config.yaml
parallel_block: false
init_std_o: 0.0
beta1: 0.93
max_seq_len: 384
Each number is 500 + 40 x the weight over its row's rms, rounded and kept within 0 to 999. Layers, rows and columns count from 0. Numbers have three digits each. The size before them is the row's rms in percent of the matrix's.

# down: layer 9 MLP down (transposed), 320x128, rms 0.119, rows 209-225, columns 0-127
# gate: layer 9 MLP gate, 320x128, rms 0.0894, rows 210-225, columns 0-127
# up: layer 9 MLP up, 320x128, rms 0.0858, rows 210-225, columns 0-127
down209 106:590509478461511446511473501416493512475431494490572456565439447497459458526499484533488459522523473441511494537483443416491521525498485533546532454510452445418467487478546558467510515483497515522455517460471521550531502514463516611543435546559486479496529525486498544484482580541589503463533513533483511454475478578481537518491541505534481561510449471607561526513484454526564513468522
gate210 104:549467589504528567435517534461483489471534559479557500450509440498556456508447529541510437556453578505458492503525511522512516514504511532464493460471473559496550382486487454503447462525526527447492545508525550442444457438485477513453452504560532577477517441500456525554444525417514504431471534515463531539494525497495510578488513537566507539476476511581483499495526540484511486422458
up210 099:473575509482457536477438497515534483512551395458529504481485492536494415468548478369520467549491507501523418526526451489477499492546500490515544538517452460447481449489476539513536484498470434504560435464529437428481494499513475504455529518495466458449512453482534522522592588526457495537575487529513506526519472509525473449525486563553494459468544462387514479467506534460490512511556
down210 102:586500500502572482493499556478481555445607545462566503504485502459487522458534534473446489566554493453451577537504532485423515511563502536513478488461434455516539478491484499478449484522519454502473452521519476497540540415522466501525477576536523443475473426438448549513472557518452584526513449464498518578586503546487535467553478518536523470461516547470511513452548469502548523467513
gate211 098:478501574552519539504497539468504456476493486410488438463480509514386462510499556493511482505396501494496479460501542481533530439502503413547491554558616522542486502455482537417478464465554539476446451471517463439530453431518513503548539491474485490513522519462509568500513494580518454536427512496537548517465501490515502487428523513530581528435487472464499524490491573506499483434477
up211 096:452510563563481526596457556497580504487519531429520507525562492516428476496512533528551408476534538463465498548525505490506493543476540434491489442540619507501580455577453515540474461473477521507515529499417512517532565546474448539481478516460493516517508517491470517519437488494512502568443517548490544435520548512456439433449470537515497478521500527514546481446494537417519489540526
down211 099:533539465507532476504549489544540489532501520490502532468474536553535532508515434546509460473535464488486521543485510575485551544513496582466491464393447511461487516543482469582582479573471503538503464525523511452536423479541561478488524458498475483535453467494456512483461477508511529547484526420499506507595434450511434513540522489428479387523493519576467494519520447513578488417506
gate212 103:563466486445456430457524471349532434431509480439504463533542526498527464542482521529571540442517496545441506437590493500457533477451447484487486519513489584505450537458499508504489483475510448505541515495570448513517551520473487495529438565450559496450497479498480537598430496507500483446468510524461509490501484517505513579549448479520567460474531445482529530510488464536523526513497
up212 101:548424476532548493556455496481501561512455456460560510510459496539438477548520469502518623502509532534444541448464474497471437505446503521487502442453486480491443528402497481463457446560533436475535499541550482520591518509467510540489514468475477492485492501448488446545458498448479523479559455455451485486442449531436575448486572512443538492465519587504527454460519478506461496532508
down212 104:601508505477507408483398486478515505481502446525519487504488440520487531533517522491434513468544578541486485520531427477480506521482527487465545452451472559535411453448480395483437591498555545499520485537528524533519537485422492563484486496420504547480503503489438457502476545498511479461466547478474476468520525536507503439552517500480596438492485482413532453519503524476484505441504
gate213 097:490544527497523531391529519496527509537428541517563509548571517481426479511620539516548472577448567535425489553508527540447489515478499566568439518509487376474546447454470482490500500539448531449462467543497523496530471471539453421505583470527451461505518477487481519503505547492534509502511498488527431514536470522542559550462555529509522518514488498510536502475512519549476528513533
up213 095:495418443434448446537555477472515526519467534539554459555508467561472484553413509450467498464521502560520494537493407530468482504498409465476524497486388482580461466453579464458533507474534503575480466545521513518453521510444474485427499512478523456521529465513507464507557452524511432483519499467453528500536549550489438442491495451471436489481466546468433519514497513501555503475468
down213 097:479526578481459489485482415527427462461468565479462609490467551485521497510490497464504527556472519514485472542553507546516513516511560494537490456591483485551531473496483538531517507549551535477430492488423477426503502555471493541534478492501486440483512578511481516492556519508457526474525519582518470525507513504569553470470441511493482573427544412493469492540552511546463442550598
gate214 081:488463443450495479437551575547469535476525538534452517533492467499382496513522504604567509541532491553521496482478430523527510501539514520469519526494484492434459497499447475530479526469424483473482498486551468503510504466565546551534469467485479531515479519478540535478534502499469494506506516449526466437517504516534553432470386469460537476422616443458585531461481490517518439498444
up214 101:587494592503532563517437466441537492446520432469489528475542562462517477548522545447494530483436531525443500428461526488450523401500499575545497493491523532544474460411515528478476451540620459490480427546481480492519556450473499516524504551522480499460465540442417486512547457494525479463485471528429495485530521432441528558489451520517541475474510501465466481508492466513517480496513
down214 102:562501472417462505516513525430500470496532446487486545560506519529450540497477567559509501559470496520492486430453497502460482456472530584497472507527497556448456548497481546411469472522566435516534420514531503491468474483536508540562495459442528510484468501467464509477575450454490478477464505508410428540529564492488563518458424528486541511458532479394558464517476505453474457490450
gate215 093:589475533468454543530568491537507468527485523596471460541467486552514484534514538526492544456546491504501452448462477483469493507445467509463561512499483534455563511433533552484483489574526496553520494503510544546555525417551604528515446410488453459505496571435479568549415440522513501490516487500454538518525507498505452511436475558480464486539580520512496519487586481524494495492453
up215 095:532465433556507483504494468503499442527500546526467477459473473458507512456522561474454483526435517526521560558478534458533464485496485508448526497496474479449433481558530473441507501472475581511443487501402486409406515470519446470495422462501434570534462523455471498493436521539499461508462438435537453424496459458560498480463456469520459451447500473463529435468515584502452497512525
down215 099:461475493518494503538476581616466563565477456507478479454488414446495555471471477501546532505500532503506486538550522497465638506541522484446523543473423453523449484554500502535491473506502570555537492522474493514506442511489543539448432503578499479511510460373490504493546543559518559494497470459500531500532570475510540450506462500517524535514443508529473496469538565508488501435524
gate216 100:491487482431518444496493432491459507492461444440435487477452482433557504490501417476494549470469444541586483508500530550461526544518508526533581541444475511413549567520420450540498423439518514507520501517502554491480491496557503587439479524473504524496522452455567495485544499521511461554499458529486489468531556466548550498444554492475489469524451593490514455433507523505467465546463
up216 094:524539461519500458500533554461514506532432532498529505488544448490518552554517520533503518518533534498488481535514445458610494512493500568453552505517402537448510533543518511529446552476476538426470535419493494432436451572486494493560516537479517485474425475467454479533507535457518466503469453533589507468508519477470435488432532554497479412449432524558555467522524490470451438466472
down216 099:468480481537558466534483509494464523525425471483487475484478412571452482570465469460493540407480524504528533470474501489526537563455490476608534511524519536539475482433455500417516531423537494565491460525499480486548547526478425446529467518489472447460422535478589506522542436511486468457488544476442467530512484461506509518513457510485462464406476503467456493479472555517576447529466
gate217 092:514471536455507455492490516488463592519519522497458473527514442478484489549552430475458474486530531487502448476477528519466469572518519523459521525471480502508533586544446496472514402477511570600515528491581493487464578496456521528496453435493583468538570463514502491489393535495560492435476538494524516501433437483479454557467510493434530451482434487441556525510499481522560536483526
up217 099:512489496518539496462490491527508492457447477478452477525506530546531559494580528482467428574517496497526459437445495457493427509470505441555417548584485504482479539512510536419538538518463470571518550542519503529508533491466498486518497552551576481449448470544513526517529381516503503514523498568462482554547521533547437595442507531529472551530543562443513506496474491476544483430463
down217 097:575470454490538463559557536430587502515458533507459480555497500446526512477418479480497533448516492498478513529519498515463471566486518497510465506558442493470572483548558550555534467464488563409466477476464492435510458464471484514473521511571464540515472522486521491492509526512479523451568598544538507490500528463449535509518503532472584540486420505500382520425517510543473542489442
gate218 098:536548552495464511530472506420502497463524459477494522591506530500457478480522512552485436436558583494473554546465437449466465478412462458508592482464460547523481490456496482533476455435467521530542511414527475468430509533515536556520473477511509532505550507491555413477546526414521446514538506494485492475477519531439582485504448507521487448470527561553546532485430472454504511453500
up218 102:487559444485514527507448506480491474589465472463449570459425514488504467525431475568531449500517474492499537528524468528523474497486560563498466507447570478531491398483526472562513546522541519530472513433499460505540513479514386512492434527512415572491507522477519457477484531475421541456479547556459476490533454510448530468498482539555524447437528455503525491477468507495448466395510
down218 098:507509457565543581553511471526467475560446570449439528450468515454488476484535460478519519517473470479464513389491544553580547572536564483517490510448489428549457496583504529482511559434548496522457490547519514573550511529548568513505499540545478513439491544465473553519554515503463539464451460527526513492553496500489479576545522472521513533428458489486473506556471546519461514549461
gate219 098:549538450517529565548439418563419543469455560508425490517521514551503460549523403453533490475469555504469531556492541440511451490588529538502491432496502455455533467499523496553498476512528487499522501466543514537535457479476488498521495433579473490515520463490436535467464427543546470477518500547433492486607468509471427482504495494543503438558453477533459462569488525486513498519513
up219 089:466492516545546543533420437554545482528497528547507459513487445416526501499509476505490452536522426499580523525482492507498500490399524484530495464481436544473514506522543418507481477463521503531496517543475576495493515550570544485529501448415485575460508452558468520534569535464491537537491554458544539532493466497504508532444433521465526547408558517471529528552554420533486432485501
down219 093:609441530477434493477474486497496500435532585515471547463460497450542473493441519498485521396522536529483463493470490500523518606515495512534556552462452529449509519529476491476544472467459480488379501560510442494483477444540516502498472539539554465477480524524456490541502537565578496514475540534458481510586526535476552485477518540508473591573472469465564524510514458473547518483533
gate220 103:501493473527428494458559539569521571508557560466485453504474456509503432508510519491501498463475530479498556503469554513412449476521477518611516542487486503405496471527472494485492492512506503465550522494450460464460551479460549478497553475509463450541453511551458513492595509482477476459521474524532470504582492486500454563409569510541499516476513455462503490481591537529602438565466
up220 104:546454506463481480460538550486490476469573510469563437532427505466559570509547397522479483544468456423476499540430544475465554545479438471480491511477490545503499561470570480510538490486528491487507430514519480539446461476462500576496537478510406516509494546439464481563499475465486489474512470451453458414497454518560489500527435497593451468517477506535553562504478535459480455534497
down220 101:452474562478453483521465478493452498475497468537586460442471509596469482494455492517458470581519541439470556530501448544486570522512508500472511503482489460520597466471513585526523507526534550490520507495439535538436609512469502498503513524472507469505502462494498466544455486479457534461496488443421475490505568511580554539533518538506564511557447460580438496562512433561489539505496
gate221 100:566539524494507559544502479428499491465561490466514550510508486542502487537512506452484556468527500521508550457454433461471544458388532546455457439550533496452487491503574514524428524543518439483513458593484447590530500538515543430478490520487493426512523481493543504514510468504459542487457456478477502576536528408516535513523455495569534502444533519553384492520491474546515516495512
up221 097:501522508583479554484519474463543518459510467508417482542523508561488436501471447485516550551543417479490476540506453550449546521509421481477471476534491471550570532513561481530445487474510483588479554511465529465476523423425519531465528500448436484506565493469561497518507511441503511499556478467528414533452545492522475451394458441499535560552493545531478505475449454506449524516480
down221 101:467469384502505514546574478514477504490416567514531498582477504537544468497518485424429574518506540517488482621463521450447567497552433524485468621526483480506475452438492488475502523515515538489499525513460582533477518481398550543466510504528447513486520474466521545464518485493516506464464550511429496538498521500490487528470514518469483485524511489482534495472525500569415510519438
gate222 096:525492449466503453513431488491427494531520492494536505449600470516454515435505491451611543519482535505499474500423445551437544549463527521554538522508473516497565481491473494460544506467431548504469493461512453539479505523468565483509494524522483549456479481503552452459609508597496572573526530533461443485515459532477559479506506451476515532462561506554537502492473530477449501508409
up222 098:514510497473421602493527535481480527490560546580577542544472428497456501538500492467568518537399477505496518492454466416542516461445536482468527507437493512487510512508537461546560519527470442495483500481489565512563473516530528510464513457503563488496505422431476546530576517517521487506470544477504442516520601519439479470543539473522418504534477586492532521578498530472490468486508
down222 093:511482470477459464543501462529501494462415498513541513514507495568475473401513510481467469514495520446582436512457484493436533504476543487512454536530453425507492486487526520552539516506494532531608527587455490498536435484476557522488480519485419534510515542504449471456510515503476415492566540553431468506532509446497568478527506504515533507416530554581530491403465563512533508565477
gate223 104:577494486497531503571544575479529500465511482470517472545457509473524529505551501500524477476521498621572537493490490427530577594567561475518451528509565515499530476539447479529428498460499496578439513512501521487502503529418432526579528528557496515526423540450524466523521480469503537486535538444479464523566535453548576441546482481511494440528477494437517512444470479514499498515506
up223 100:512535516499492475506472587479419542512435494536526536509454478454484612520526525494652589450434438502512535500489503433542538481502528435516543574496518487523523528423529526507535507479494477443500478485537580554555435496508512501510525526471526519448534468548500504512509529464482473435525485481476498510505442462553468521470440447512545502457530539499528524511458561484507562455564
down223 102:555448487534536537438449432500515580520535551518459530514513450496504459442505466503474489544537526498430470549544482523552471476524524476501569442491460477499511548578468492488475517450527500534464510463511429478487496545503484526446526499567554475519447569508500481539493435467495466530483598539445527476524496580421458449541493434429417489516455564544511478556521535542447484461540
gate224 093:545519517524479472481561526481506534574495424461505540501570513470469547479479488529498552514527585461543509474454487437451486499424351566483485554523521469483493522552488479493492523458542476518495520529535465616516519494420502520510488519503428485458456486478566559522496477554462495494464489477528516448499511434538521475550509582475439472483455573551493478496449496467473454436472
up224 092:477559499495483469407466508455558538575518547450428475484540505474534514479557467457459519553530530453552454532481471501435493453610544458439491487449522491504418509472507542419536497530450491507470475528484473434504457468489517499442444483532527517489521554527521506465505527513480642496514541525467529533508545498561561543560509502591495513442530454484465494461489497483446511473500
down224 088:566510459467403455560469523517505451537465476481467581536445486491483493551504519576537455467545495561532530487514523513557497449507514505502595479517485492474549596552491505495509494486425446598517485506480454502499508545482474553498506487372518517469489553509480496534457530445499527468479462480505435463454432427510483504507544440452472508559488497508515583505471480484500477536589
gate225 102:538482535519468494476425481500450491521541480537434446482511537506554499417502434541475473466462475529433434504526456503533495522493449501428526462489579498529547469454424504500431497480521456543534547483561522553541528523530451525519550535527483473416534505483582529481474471436516541526535425456466517477451500444488467539476522568551565508537574524588507489495461472424475446510499
up225 102:475477527453434449531484443520506500557517518530480532463452450534588471548508499494439449506489539454529539528470499475490466480483409524545516495494450510450435483471570520488559503491515494434531504499495555536535509524485561594520484459535507522484457472518494437511498536519500511487563537472513596566470420507530478437523537460438449467424530474474428471525567448490416574520480
down225 103:488519466495534498430489493541464516459426513472489553506511450465397498538450495561514504508529519493511551460503481559473546487516490494546426526475600472553483507513543521458513527511521505600489438456469497406444478430572421502591491514530536503550495445447537511486466553531429556470514523501537474429505528489448485456539471487494495492459519471586457481471457538499549530458485